From a checkpoint of a small transformer trained on Wikipedia: 15 layers, untied embeddings.
Each number is 128 + 32 x the weight over the matrix's rms, rounded and kept within 0 to 255. Layers, rows and columns count from 0. Numbers have three digits each.

# k: layer 2 attention key, 256x256, rms 0.084, rows 47-63, columns 0-255
# q: layer 2 attention query, 512x256, rms 0.0794, rows 48-63,112-127, columns 0-255
# v: layer 2 attention value, 256x256, rms 0.0727, rows 0-1, columns 0-255
# o: layer 2 attention output (transposed), 512x256, rms 0.0694, rows 0-1,64, columns 0-255
k47:168128147133116061114121112169092153184129089108147144141173059093136082134152087042065130137123136186145099109118139129071106136162077117171109154094141074092143142131121189122162123138140162167171092146129144123156106151136089156183154097111130133114139185074166184198130120123145072101133168144214097139120127094116148141118113191110093156172102129082067063117160107179118105141139104191120088150106105150166134104083094114049118093097109109090144121107163183107125084100178161127124159154177109150138144135136167137079151055154173076133132149146121135115130134076167177126138143122143108150121127136102091114163102148151164144147086109141125127162126071150076074130139094131117136139116115120106062146129131096156147112104147158100137104111148132121153109037102162
q48:186107110191186094096165097176094155133118120112097161188098109135118132097053122176141114105160138202134118081168112115149206064105155177141131094126103143125123098204168093094095123152182156072120077148065127118148196131117130175138147129130120059110153098120111147137110132106076085108199062153151148089099169179070045167076026106129065100142161107162110112155165121150112126137173113146140137167125162129151147143113123115113140151160165139139133122199130187173115120134072127102121125191108112156093166073105168171159142119119119129161100125092136109141142119124160004065124119139127149133104099064091106136191120116165134078091150106117128059218147142122063074071163132113118123161137156141093157077075189109172126100176187174118144141113132176123062081125104142
q112:102074122124109153137148081115160171099172099195083129138105162191150114137189122132120144130176126162094122184148116111080126146107169137093096100162187109147074120138111154129099125167142138119138118126166176134110145152140176113115131101128132176103190085125112097148096111084109096122113115158151163114131110117155123133157102105078094119182163184140148104159127129109137145086144123145076105109139082069116074134101164135113152128184078092163070175163186120111133135124111117129095142169120140088150133127129147093085127153144072112120131154098100094117140117125138093132167107121131097107136126070132136149142157151096155103104146144100147116172174139131141116131087157066115102091088103178097104127110143117099100100112192137154093114140102119101084133138122136
k48:155143165055096102166158184197148123176124145061104146176152109071120139153114111077148110143144081160130136193151153127147090158119102140178123113118074141112084116096092159139133209140124098150132133172113141141113115134125152105138120100089113073147080132189121142015174143116188097110207142119160098090104146129155132151106151163094140158146110105115162047082115151131123098126140116137116134124164140145154115148093114126150184164061066140092160075164076119097150088113129170097089150093119160110115137114104117184095085121084123057140157091126159151167130184140148162145129126115126200144145114094171073151123099106144069089156121165169082079110126092132136129125107157093142140072091134136166101116119152151173106076076121081090160128089122106135131094121134118
q49:108179110128104154178135134090113066085109122076109144097073136123105108068198191129189170178078147134110121157102126089075092182123084142087117173135114178083202091125145126177104121161121129040143106141133136118140141180103150092098146170126093131143168064148080103155100138127145105098168130089171063213099127087150114126145132124135130077083193167134225136130097126084151115131119097092137114064071111144085113131104150099112114117139160148157114134140117171087115121134061109096157114069140179170146098081120138122143203076094113078121191101163132111071121119125167093126154115117112169052069111174099137143019117158061120167195149142060096065127099127086093152095148122080100187082153138081152068149132059139051107140154150090109179145199140138137112123109060162
q113:108095138191141147182084150178139185172163138101108098105159182095186097116098085132106103133102121099077129129115108180107115145113144077121125164137135051105183094169172150148114090135131126100155069174137139128155168123147110166132139114132095161110144090104120079228101108121105163126110168094143087125161123138128145122088107133172118105154096133094103089121160082161140138095160098160128096095154149161151119123105152139156054171143129196153074107021063137092087134115162114136112107095145141153158160138158090101053127195102096086086166067172132175133146149129093135105176117147115145146140171192149133157101112097149127096118158175117117144090098168123076078121086141178127143125117088118119090178123122156076074126105113134165083143146101115098093075088094083
k49:193084141120156155109137124158128126125102098166137125122130185135095164160139144115120147154107106152106102103118086163148107198132142121100154100156082109143104122081121128119141099080091158186160105132027088131098146069154089117070134091135154121134103101105106134088130115084093117171107158147158172110159200076113195176075129155148168081093117135088150161144164143071109158109125111158120097128106110108093155068157223059148116069137150135117191139114101110110075156139182132149108127124079094098080112170138165147104123110188084136114061110120169086132103073128100120110083149066131130145232167107135077082148118163123087162097122125084159125161105133162177171225106110153125164177172146153118091084152144150147169114205146161096122155109107153206086112170124102
q50:072108108164138104154136088126101108097085105116161083117080122120100144132136134116122130177067158148150164151090114100046133087119126176117160095154103111082125124080111128121138156136127103103067123109135150097139105134133113092153171117075139133131081141091154134106132106111076148183111104140142162132098119151138190116115136111145130082145045125198161123144167176159153077104098145099124093250110123143145122118169116154135195123145097061178177172093148111185117164170159172148133081119173124121152127082132115138135125125189128138157149078070164074074128128163115115129119096075162099184146181174141151085126088091138117116085117146118139142152159063107179113134128167091191104056087181110101167110133110076119119147113174121107128159092143114092096098151115131
q114:146150209114105159120102129086122063080129143077155130113144136040108126164056158080169110062131181122098177135111179052148129098152160051100137140114173175114128126060126104117191133180126204112172083094179085166061100121080142088156100186090122137120182151127097121088123147068058140156165103114158177161112076183141167097159162102154135113112115155097086143101074137134065095171064176083117049125088124181121069109130185096094116127173131119129108081121113180000123112134133112152084055132126120131221053139136092130185108113177078127106089157149151081114125109140122168120157159113129099141201159098108126111141098130151160150124116115159132101117036147133173103144177136111070113114110132164121094113193159175125096162076165114194151080135082156143160128091121150
k50:148202105099121191082131160060126231176123134154165122111190130096159114146085116176108130109106089109142129126142123173103152150123153094198124107145103110160109166155204110127119105090185103131141144113162153147107185131146193148171125126067106112154136136120113103144117196090194164108108165111170069092202087146101086100128165158140160103018186138075108101109137147134137102086123158123084132105130171141053162172160156165114195158134156110143117169162145090185114099086210128121077111179100126103110121187193139095115104098097141152119141129118158127085136112077187136133119034157115193149144103118057117142079128130150126062165100110117136123070137132084122151126096073158163152179182166172105160220108168149205149101160183159140149109117141156147138199101058145
q51:124117093129165105109187165125171113168112076146116110101147153146157094148116139118099091117171095109161164063148155167136176152154178187121151078156037138150091167155144163123061151114141136076117170107086152111073182092105139130144145091139134125113128131093162099144116176139074167043151163117123208101103136071169131060097146194189162150139131100093101143175159195162113126131138148044111102103141085104158181145098135120125128182103145129110102118127075172162139172164144191098133137129123116125146102145178157060121147157183097144069138162142154161176148112120172130132160128106095175101117135164126176154192111141110141158111150050145135201090172115175207133143079127088143101100181058152147122133097143142095093146141096083148147163094092082146133128151112090
q115:134151193164102186138166154135082075108149111115103148141094118111089145146166064168143184146144108134131113155080075124193102106157123092083174120091207114141140108129114137141161140111107078073120115157122179149163164163060116124151129079134143070186079125093097122141079114117109123096132033140086088098111149102167113145157187180110043124098137052168141135157127145134134178124141161134102131161125122109069156098095153117131049133064144096175154152155126173159110187109153187115124161090140156118110146087101088084122083115129175088103117125121170148170102111135136096125172102147123101127173139137146120136108107117188140169094104152130121125152089145131106121178126133110120135119132128117101160132071133133131101124089135130093121124142129126119140148107165089
k51:073124106109115125114074146080146037089140147136152163098139149188133134138074179110143125135110161158169162147120133172154161152151111101074135176097144108119065137117101162071143133112120122140134093151208145106120088158178066126104103164123117129095094110178087124148163139123121107150072066146169079092074113127086160169107092142123143124220198149132156093136098091142142070131158098162097186147185140168138148153124138100135178139109116133152119100095099126161086089058121126113159110161154079162120092150187127135107135114099144064124141136137093152121041189142132133159120152152184147202092071133131055114141160105113169043092140105137111149144186108083143098158134100150144145106118114120151125153181125103111125068126122186138171136151135181131097191143111141
q52:093099181109128146128144127097107174127118077177132091140129148180131137089124163118207122124104117145129153124163131159144085098145147131063069127135131107161099146091115140133132101107113039070104156136191120097111125158094114116091128124205105146095174127103138151152121084145124211182108133127143097160091133146131120164114160151082134128163138177196114138170157142094156065147147118080091107085140152138159092143177076164173061203126184102148127174139135091140131081119143107147147110148131089076135147162151102071112143173104129097156096074098145163142121135125105137129120145167135130123144132137080165099113179118113126114106115116158123161140132126099127125080120123189148129104103110170154044097127168130110165127125200137112147071127143072154164126055136114
q116:131148071086081126095106147148130203169089164080148099152063144120144064102070176178145163110142098090101091124138142145094105092150134153135121124137136138152106121130115186215127122142115114100147116134122096127118179167029135124185144160136094162142178174133152114149150098133187111154079090153115064247163091136056112161138073130079149083127128181163180122079090103110079091086155166129104147109212111156071124186107158085172170112086135182132172089110158170168104151103170109067122138145121171172103123119122137162178102150160056151087162173069144167148112135123194162140090132179079076110176170191135091192169162127097095134049065120137135086089139123129103106112134169146169112101141154124142157188129137118076167156112145086146149094150134136130176112110247120
k52:077120112152106056125097104102075111127159060142069137117133147096086152124082083154089102162154080162139077085119136141140130130177131109150139119059079153125140074120129126119130143124188141105069123107132077171134131143153175098184146155135109077144093101093109175166146122135144160125184136082111073072113113082060081109168159195107111170126131115137146076136164197143092106077139157160142150135094135071160185180091110147111189108137182152168171123095132159078112173193149182123108123156147170201195085125087156082123078068112184153140152126128152146095110153138109135072099068142151065075120153206122113095125115118122193180150145174112157093155160175133142115129158206111092118173086062122112177139085167120121142129164121082185138137173120105176083132116136128
q53:166152099163121129146147171124122144146139148158157086112105169124132151169151085197149033104107167179147068129138168120109097123146145073130075149138142118092141166074111154044145165163112150119150143151080159133093120095140201135126159053049146159100110147115121152156112102106094136121120061116132118174102095142108155130091095191171156129160146164138156184153170072170164102103174177128111065141139157153160148108061125125138191125105132195078125177192116169097071107131071063160163130148136040171114135144180133157107076172116083094141168124167115097156129164108116180147107110110134140091214127079137174141193166163125177130124094115132150121155112105184143077130096114176101120153155114055109129114069104162171214071156169171138107101078090081066154185126156164
q117:143180122141123110107110142115157199114086159142149074173134177105142148137112084152141135067149137149170130105072137097063086124070080135105181131098091106153170169091156119120143132102102142111186099104123125105079093136167093136110130164102110125127204139126110090137095098100075152106089099114127147133145069170146101150120096132129140126088156152079149166090169154186103100102187098110089074135108126118143143120075108145121071147134128121128127117118149092132121156078148107140102138093165135156133193122144137108127086155172096151138133162128103181064072105109124183065155094087132105122141145157082172182122121161098129133130112165120155107071075161184117122133149190115128147099117138056131159102111141144132127153127143124124146148148151128184166144132088188
k53:130049162128106098100140037165088152125108063112084117095109123140135090141115136153099195116115123106138146126096117131140142126146085168106079157161101153169100117119066084161125118105152089166102196168103152145128135157150151117096142148092088162117080135134152145109104093135156107159095130120089108073139134100042094125130150133070080147105108111120141139143069189093185162137140100114116151122142168115155135146081177137122155069122135146121065089137110181132176086098213169100094097163109158118105105175113125130127143153128126126153064150100093146124130168160138119146141162093153063161109164137149068133127063185085093175131157161140078159096138128104092151098184152070123163159145115160145156192150122081108118145121185138108212116147186150132118114148104089
q54:109080120091147114119119111139053086172149123084121176137156159128120114141113167144115133111089118122140056141081168104114196191124133056121118170162040164163092197095113119170105139098146132136111137091066127139140120159147162026185156124174131113125132105178050109148120192098137101125123120106107157169157080131078134089140120082099202132142115113091143138152115127144173140141041113174120122116120117166148143184098102125147130121139173116115122149149081155134130084162107138154137165134132134142180128165171158128092092108152133128064118116148113134138116123065118119133091060069139178168106133074097190126147151110145151169116135168124095126161089137093184094124144094062129157149157156164106132145113088131140119160143111135135107136135160141123120068152113086
q118:124105066158133091142094137149106093149131114169132179150115130122189136104144139165107118131146160152080061133190088146138183150099050115069101076184182189108125209188152129089110172137151143148131096153123034149166101127148054096132084168104094108151141114111137107108148111127156132070085098161146085083145095105088141091110168099102140100122104099147151108089089143147162151107112124132139111140125138117188086213123137160152135109128134186112157119117038132150105206140105167112141160145194130129136141095094164126080108169155123126129163117138174158128180137100120091153119144079107097075121148089098129125108105139158127123124127126094126166185129100080122155134149136180152153121117122141146158098142130110111097119073094100115113079086148087160131129144076101
k54:154211154092140163109148136143108113180129108172146121054116091096121147126107181104138137114128135200106172149161113154081089173125121167121137144136157142143144108140154167181096113155167127128109143128161132124068114083166125134141105162146102102124128110116135172143148082077122160154152116164144148164119129135153143125122193138136133129150161153143158143156137116094148147181224091125156139149125109117106105128155097069092090144138115074088106105056092118123141124118161146102088166103109108130110181085131109088159152078136173086135108159137121047132138175130131132107092188174255151105176144133178106157183140122159129153122100137123160149070166138125164148161070076118140132127117120143131168120183123083124123095153135126139145103134105131140100136141109124
q55:104110079060113125072116079083083094093163134122099162085207158106139169175130119101141149131126114082069079130168142148150140126141124150121176163226129121100157146099097110143080148075167084153120122130112157043167094138068134123209128162133109115135156106149103120128147167140097048087110152127126201164111124119183099119130106156188098195143138066098119120139104157071126110093162123195140152169225137113076121097135100110122140069119059128076129083139129134125129150145124038080159107151074079128086173154127183125137094170066157104152130069130181197146085164084134071116089156124103211085132112095152199078123105112147197084088101088185150109120132145192121134152139135142202152131079102097142126058119094079197111187167163159114107167100143123116148145088127130
q119:091117146107140174095121053066160135156085091203090129115078137187156141140115114114154114156133102142102177134181053176098153110184159078150135169182130088133146174160144088133113044190186081142097119108103173148151157173209145062140076123118218169144087090160113143139133103132033182091166162109110163126139133093163142125069135100146135165112160135124220111088166117113141162096128087142108181110125097080144098054111162072134112107125075126112134119132170145118141100135162125139121150150138199157146095096204158203174152147133127163169128139132137193142078154103133093088136138106046097052079154127140184125172089122203147082147073180129137108103186122114094145167128136128111100090083100093102140138150155137138164131118073141117087123142155171153134102113148180
k55:199124100181151093146139096118113121174120134107133150114132142154089113101151096086151125058108142075155165128086179147116067165140107131121118180073112143101174109109139199239175131167052148098192120167103098187138154129153079193124124120066075154152130191063089097159157102094101058141160165132081130088108166207139181145174087125124152155128137122187180144152140105216159062161140091151116135092135105147134177155115167119137163104150224100086157181141096131169198140078120163143146121125138144123125159111155103065102116107137115099205105182191150115139175131147154126131135113076179121147141166095083092119120134112104079136117111141072049149144169119137166078038095110099136179140119093166163099113083130127179086096139080160092202121143169095120103109140151113
q56:153181073134117125135106109168171113113114109119131150071080165162073103133151160159185164102120082075096129076141125207118155216138168082127142144113159111149175126112111156156156131106159131093094135105138140148119101127106124149120181134141131147123081056104227141145165127122157131165093128134168125165104141089138121097156103144149142154154149135102138082176134131138123136165122171157158207167095141159153165154095103152189141125102176135149139119178149161127110144147132181182165118132145113120143160109080132167182155090125118168076133160167100115098129119101102163087142119168103119056109119126098103151091096099165161140193101128082113122051110193097153135143104079163104113130086140114080130038148157114129080142153100102108125207132113143123117159100103123
q120:108160135107104163101059178080130143167123123139108134097097126134126133143154096126119118140133101113150145090136088163104128145116180059148135151107106144166081183112220127067142053129133080169136121087159050132096089136156155162124065117090202098079144152070102148112102088088138161125113081134138120069134178186145144153109129126116110132144095146119089099107036133155161152148140138107136116085130100176119172107148075106084155148148179133136130108144076109080139167126165158143145162076153151117125120136135154125092094078125164174049112163146118105098139170089188158184175086141171119140151147135138169123171118130111145115161159129171125122087087150147158169142131081154094109156047091172096115091088170157029105150131121115117075173111127152171149130149150103
k56:173126157146124163169142081156162137164082146142138093167150143135182120102110141067177151095110137115150125160144158075153092099148080153135145205117112097131192113118145088148109110088172171191131123108118093072155139150169094138152137128121129122161132111063152127109114118148150103149146163138113134071151106102114140108093105113130149111117132156076118152105109135121075152109133073148122078135155132132133113093133132076107120092140129150146110134073131160161139088116127079095103093153113118149126094101119163142170102155148168125136091090130109100126079092165165152135103089106127165069188135155120128162197113116106130132095147142188125093131107168066122137114139110139174147147141099094110107163179101092173129147117124152150129142180140134050164168108094156
q57:053119165167106149125161135106086112162117082135124088118074049158086172068151118139123140165138091072127124186106136121137136180154157145188124188060169149137140129090082163106114130094142126135157186129167129119144100152113111141094096146144128163118159129083071164142128112181105151080175138169138114159122136124144101141139101074130100101058169064127158151163097108121124148139190123174124147115158127128116110112137124156137123121148196217198112157115117107118109081098143060090149132170132129104149142118140127121123184153115126099126111119095060093150154135137145198133153168155147108068149107186058127103114136091078125138067159180145098148098134132119070110134112158128186045109159110155119101086130149165149056154121085087132190131109114145161104158097131107
q121:110161140094119143082125148123161097166121126173196141105090098185108159106091154093108115126117144141138115123114066106156049117117149164123153125127121106147120180139140102110084105111109073085143105143164163135121143177157152132127202159128103093124087086175137177145143102159153117097145115170172117155140167146128091126142128181128158222116151112105114144113104093169121145099141111104113075193166158146097176140122109160178098148128136140119116129110096167136060106132157169152128101176135084126087153150134119144178113200184130081136176093151133102142154122098170164083149136107161132126158120120147116198092127115170117156183175068159137142071063119132161126134111085142121111148093066111070120060105143157124165203158160076101147184126146205128100077124124162
k57:134132104148170133074112086147082081105109135115111140138113173190173121148143168130144128050116208190121096107171118084127158102121067090075121081098097132140115145146124120142151144094150143126160122069130090157096100124117121075112106122134141110144184044145134176100137060164144134170123113114162095129101137131118144132149110137122064140119108122132108150153115201145127135069112103143158121088128123121129158085149137136146129164099124088120175071106156156127137123156094137095147182108169182119132065071169140177063137076133110132154139082159166090080131111130156108186078148080134116084114154089104135137167156173083111166125174148102129120150077121112121111139117150143104126104189171113148144100159059095115126125112065180112101129187162159167065144104047112
q58:129098132182066148158077152093087158120152103071110140130206106088123144139089136139135165149123136208100112183077098105075127139157111139112094110081113183126141162119080155029126114081122080118152141131086061141142120065123118104166117085130126121086140054166098149119150087156123111095105149201137185157090150141156039165091102134084153110090062167134074126169142110066151107151132161175110151119132145183112114174086145128124095140116088132110146100050151124129149114157165164086099130156131105102067142164142124079142121115121101166085095165138176134176076072127116137201147171074144098163114147131093069108170129024094122135113119086093092117117068158091060147119114110176127112119184096066181101144166164062158156127089119172144139128164115102123163173106120144
q122:113100158055138124104136152114134104179123151105109082182164139171128095168160163126092136134157146124162118144124148124150187108121165137135198127140194115147124154183106131127153144126151115165165123145140089135134161124095108060133105137073108167126134102133093179187104129157134131055165105153075179182163174193080124099115108100142118152105063045131148065181184153128134174134110116142121123132150097137155123157168118123157103105149212088070191095164158139101100086155159143147178152135185132151164139085094077111064099146104070170122160186160092132162132096096129142167144131129098117123178095183094119137167124126082093086166137166147168129170203134188082147114177140119138136166125135091192134144193127141115163128169149133126120108168131166173118169101132075
k58:112152141171123080118050089166133142147176129137077164127149185161151121133169165121137094091139135167113108144068150136129123066139155127129093167132149123109102117150123094158154122126117120130183144066098160109085171126124143122137120162153110092200084075161140075138109098072162150115125171142090107146126076127160201165125094145126115182132142106164117138135085131095115084114133124127130138051090070113122183127110058154211105106129096127142076164135107130150103129122146107141178141158115132165101046122098122103127151142179088099138109123107102153122164129133141123088103118175189138104129158097165158098104213117158121154145088097160114127070171146175125126115133113120111135160109098230106170158115129172127135166098099152149138102191082157125154115066170147
q59:160085135150081120143109123150183082139111124144057141084148146050097163118118168145135146074126111154156078141127106069169099136155086121090105148149177089122112167083166090201049139173145102085053187125099130069140128121115107171146067090221082056100093138112146163164120129164075133096117107146143110089151095170115104084187113129165158132146133103129100131052156131118098150142103128193103125127190157152161192133127148102137125100065090115110117136115132146138087132135189147124107157085139120138155190195144134097182088105134074156066152121158105164126176058071103170077158121085115128153080087097166142088084163099143057111117146157054160108138100123165110173121148148162079142119082072113102132169094121129071177090130081127153108116141143139122091135073164090
q123:128143082089132144142113098154163088114149183169093082071135128114092106138095116157193129132101136067102181153173125085109171098075121087083126122137099104167155122137112098083092130101139096121206111189095170090102133081130141179107136194187113082095129169157075185111159154096122133099144114165128096123108087091147185132156125174154180135175151105103149156134112137109149091198106194090104163142145148135121110147079149102089131134168142165094129090133080146149158178097101173114124077103077123082115119162145134098125107085135091204120171085088128165135103095155131119121094172117108179100172135144129201136112143058087138105123176133104106179079109132107145135163155099130080169120137107169154111113111096109130148178151110134121147105133129101107107073062147141
k59:078151097101155138111159138175125111090091086090183187188132121155147185119126125094179098175133107128164141140054164063132085186107170144137151189124146096096142187128078115135124102100185120045132098095159107127158144112141179048108146131091174160114111178153127072129101146124148157145127148069107141112099170211120128144157122150082102090088157206174133139106128127129160119100175145150148104138112063179058097097169112157113089150114095116090098150075135131117083182194145117101143113146158123104151067099190169157074145127152136129129141127097023129076108161110108124165150135141117126086123148140111090105115087178097145167140138034101141086110135151142114121165101137086098167079174140120141151163141170154173091087134120093109139116091123127149128097155108186
q60:178113103106092185192114174137093044096152125113164149117234115100134142098074122143143094092129140121089182208115109173181120108195096078117131132136100166142094157173144119123133129121075115137112167156147135120144135156113170146163091121119150098132178074084101137077131115153158112163125109075096134103175102133117171162134148095121155109124156136109141115096140138134049164109162129101106094138087099144114127109122123113130158095144112123136108147159076116111122172208141096113129144082079111107096148176142179067184152086133126156173096073115000042135138138133095122113150121108161130169154168132131113127182160131088088200141116173105123123121164128165216134117148149158154089167123115139143163138107090103216153087121153138131092132113167150074127081087116153
q124:159163200084095102131122154133139159135097105176185144165121133140099110165137130176142115122092094111116148137074143102074099100141184121098114146145162141100058130132125120096152107142080101100125135083164156171147132142130061148181117163092104073151133173099140143123158086122126189171078165070176108145136135135126092131099114171130142076139121124138151136116080102126056107150096143135163131118136103112119134092140199092208157202139086150123091144142150192128125135151169142095106141136151107184124135141057146140111131102104114105135109127106124159108086123132104070155095082148130102149161163096137183125089144151118099127147142055184128086115137081159096143110159127153108089092073164122101101099102150157153124103111160150120191106107154105172129120175171084
k60:151142109125116093170124125101118190138148136130083146131134124086154095094155149160090124152156141115111067101162136159134130128075142122183166131075166118139126121125087098138155140098122152146122103138094115095149120109114136116105174175128067114122099129117139143161107158115176127102186126122142109115117110113142154091098192154120065174118130053149092097143104134109170149174135152139110094080109101090095084147148066139115139074096154086124110126105150113165164105157161154143123110143195114131070100092115115143122095125184096102131108090109126117099143178115141133150132155168136103043119108098064087129148083092112134102132149070084138082164143111112128135158145139143079066105121144112077101134183108182090101136173094126178137175118083117106116114097145054
q61:156135079117132160090147155136066104133137131089041147097117099135154118129141128153156120177086107152107080135121116086081128118109122071161154131113149137141145074135125076175138073183114114070202062161147111095107107142107063159162082161172115155117125143103177152100121106086182122149102152114104153177126091094123125115087185111084135171081105137140115178091108109083150120153160108101105124101097131138130136091131148132144164144169152135104089032170086144157137110081127123126080116141159089133186134095143102123176165110153095137176160111173149149142103114157088135134095143181130181087099115096139138135158155109132088109076125153153127162143092080100108159092128123097118085109085145148161041168104167164101179131046126099094119119075095191119191135181124138
q125:126124163090168170109169126077193117129064168106138132125096091114140057139145190118127141121142084116119130205117088121103185110192099036106105150068187181122093140115060044096133158071137113113164125146163109163177079123072121106119146150140179085124074163137151122160119105140096134198157177130179216064144186143114134131156079144119110130157133130088199087110068106115075136094128112129134135158142183107062123142170098127142128174137095119115163140162144164210153145142172185108187186143137091051220135129094157117167208157211121155217114073068142053175159077204198105160138130107126094118136109149123177124146131043151134068090129150098071174205141089130132137122156086082056142122053129144140122118144164140101114196140092116155189132068153145122105130126170187
k61:109122115175095148055138115186123089114077139067108127117224138068120199173064104098065195110198164125175129109117166125100157082129083166136145151121184100137091120104148109139100189149113145150110088102102142167113168125076103137143156148168133109197154147192070086114119141124141206084084153056111193114152124141176148141158082153091146103178124160159157077178135180112124164173149149117101127106132097091109151091143132103089055122115173120167151148098143102132116134156093139133143139090099128138038097172112102128101137095088100124102165108145117115106129129215120082108134108142157109100152146200104170079086139128142150137140123086197091137094103128098154172137118119149130139106191139065132134052166134121152127123089107138164162126133165087150120137102134121
q62:106132116100076114145077175121144139151094110141149099168176152194132098129117026206137113139163126118073112176162114092097149155135087158157193088099167139148122110113135128141141086111084156150135131151091137151181137114112061102159077138145150136095161101176096161180093121155098118165183094115075135125085149170108109130116130124119124142086119118135100123095113129116103100185097092112170106152200130132175062150106160199043091124110152157134139092113137153120151115110170195090120120140119151144080139125102210143070163170166154169124079108191141160114158151216144127148150140142200068125124168126149094131161170130146136151139116110107132136134160128173163169138088119163139126186114046088098117095145153138121142146146127116152084131154067123143141088097134095
q126:172137118152106048129093150106161139154077160119081108152208171138147109089163104135142126144109136162155109097169147120083124136161104140153130141196133171106110122102173151105127165120069178164181152143156142166089164089114120170126099138109143122166127063184119150125102145125145103165089085093186110162080101112162120108131146119110144143055104072144073119155080191127129104189129099135097143138110100043154156091063146131135133130134143177149081098183116150154105114101118116116111129141129120118131096157146143066119140127138068153153132098134128110157125137101075136096081178109134156101157171103137074166182151133121125109127112164105172126158156137137164118160156141149097097152137090169152182092171127153123108200119164095193156101120091171203145131166110096
k62:103148152119126089118198111147061153132141164170095140113155118150137155192119184128154032146095177161186071100120079112159158091133194110140145054136105157141154104087105098148144196178137093089095075153122154128147146134195145106154124127124127135100126184154097104122184105103133131149145150120156082123160119162108119060135167109151171123119053129106117104111151114115097119129037111129109145121130138131141077101155114197137162122142144054170166129130141090105125091109096097152143108065080102135099094135078070105146080131136157122074144173095140114116139103163099120129132138184137085118102146120089129197111133128111134149153157167116111127093143111110125147102136139161107106208063106140082116131161090090136096129135179123088145090098128162104112100104088155
q63:144089166111132113075167101091103135104183098135106142138067125195095076128127090130152181133096141119071149128193168100113124134077158124080114109161128114113165095134116125156123103142101139147089108082172125175100075106105155147120080131138121077129189122092118127133198010138076123178124157142140132092105145167130131114129137164138104102152119116112105165119089140109101181140136116137185103124150089102191141173111163151160109111123180090142107119118153118106134109133166101139131160159154115098125135159120147101141181039142127113152086113085123065202151094085120150120145092116101092126120144135178134095114124106209102115212207116082104136172135075107105132067104109096167130122118103144159162116174109149112130063080109159165153143071098137085184138170075105
q127:104110145161181185155162029084105093078117132138119113156104061129119092126181082152137141196074121108150126134176142109148135108133201115175102155119107160145114086145091137131103107108137102107170142129124137130137163090207099104165094122125149132157140136073153117046108079085077150148100143087144166098179123107086135124110190162148116139143126134075166117130135132071089104121219126096150131091095130159158147171189099143167123116186169105147069130153101084116140099143123080134114170109148201106094127107123148134177174136167189101168114172117092154156144121095151138157192147078131109164070171123166118095118121181129158108128134119159106126179142092129112183126132097141189150082101130162113123132102138183102130100139178161127114122154082191142139166151156138
k63:159088071164188114120133161136123152170147087139161102120148080102105104139166111151100135119078127120073092118130145124169153126177114172113168165113098147105080114083226196130087090112165157139123133142093157093070116153190076192136204095129127048157154115149124139152123094103153072081116091174090086083163119118120117128049106079076123176184122130104139077119170149140123112118097119107091105141103078158155094104123064068120212154118182147143080129134101115148170115110065104120109086083152137195119156075120068066143115136126113138164127126175164111117090100115108128174127138174115139139129156129073130150132115123127053155154090155191125075103164104122059129107139133118119132114142140128137153140160125083156113119139129120140098102092141103105135113096115148
v0:122124114164155132143104149149100175093176106099140194121115053167146161175141110125181151183083143076172176098155076117119130003108069225135150100101126090157125121093082120104121108109136121130170062116103152145156179080141145114136126136189140082137113074105117202129144097098184129150121136102051220200094055193121154171210102201174117079158099155178092063106135131126138132088139136143124126109142066133119139076134129140060157123141180114114139112124178174093147164130062127152085182152118139097146118109140149041120097071167096106121079142118129158092045075129153144157116196118174140116079125083126135152115043065153088126078109175154176141145127149133108128119132159085128092132075181071216106147079147110115125210145182139105101122095104181131108150196118156
o0:123141132043120168124105140134153140150155144140118132221168126109201097168117147148132127126083167196130136117148144124160139130126158096098094136131102118135159156125136133173110169111135136172194132121133081136102078176083141148086126116141100130053118143068093107158090074143104060170134157126133081071184130089117126102151078141155135130139154165113109132103161127127178107101124124075068141134083139134116102122158124074111140120170173132135105124104134134173128100137167120072205174107085129108085102098121137145181128112105117146138106117148130102134187048148153134101147100162137126194139171106188145145090168163117102093110161114170053156148145105179113108109135086131129107168135121121104081165111077032144109017107125158151148100105133139134124126152080125
o64:144108131130120131134123139091104077100119133101192086102087129084077175105101103123168093081169125046117103173058108138158126147192169091125155142113186167108066122170146070148144158121134122090071092106127165103081110092146085125146135112103176173178148113139193168100091137132117088139126169136095137167096152117146122136082133046067108164140089072108186185110063112139092140112133156125150124161126182133146145174126180148143126135073038144122125181193147100073144143101113126167127101056136070161145144161154159115054101199119063097139113159153098211089132189132106094127095153039064125097167087166109063182147154117175200172111108150112169093136120115044169161139117134137116104096137136192089164129153171142138160149126145124103138138148059115101114099076160117
v1:120111173140103126134091125165116120137071105119067171175062172112167104111096130101120179147140120169159119121112088096132100131113110129113133163139161132125138115151123195173137148114105132091141130104125152112149108126166092111131162080101106104108098139096188094108192144131077166084176123098142096133126172167081165130092145150097094155138137186132126133071084106172131106109110088106147119150108152145151136108097182113139141071116064163115155174175123181121091165121086147131102035111102023144159178185135147149169206129126203153107103129137134174113144096166120123093156117175122106101046123121117153176177161126121170141165190162158155151045137151067096117155174117121080110195114075134144105108036110136155117167174111140144162110107093119144153092114126121
o1:127145123171115124078071152091133122156087154142151098172169131121107117137215087151085131131135130136109105130103121113097135127121143094131181116121102138204109181105149154107145148148136109148152119055133085147133112117166187160124089058132156089125129116144084133151124117074169142127077156148156103116131189165126109124100106051101078090106114115167085108095181115161105175127092098147121111120115129102121118066146138144131132000162120110115144150128134119108147144140117100132085110168131063125134120107127095075099096166095115079085132138103127133134203177048131114113107114130158091172142128095180082119110135121073130102118080152171131101082120078116206069170116093100169098114154131070168083147134103145152151145161115140138079114162129098099158114094102118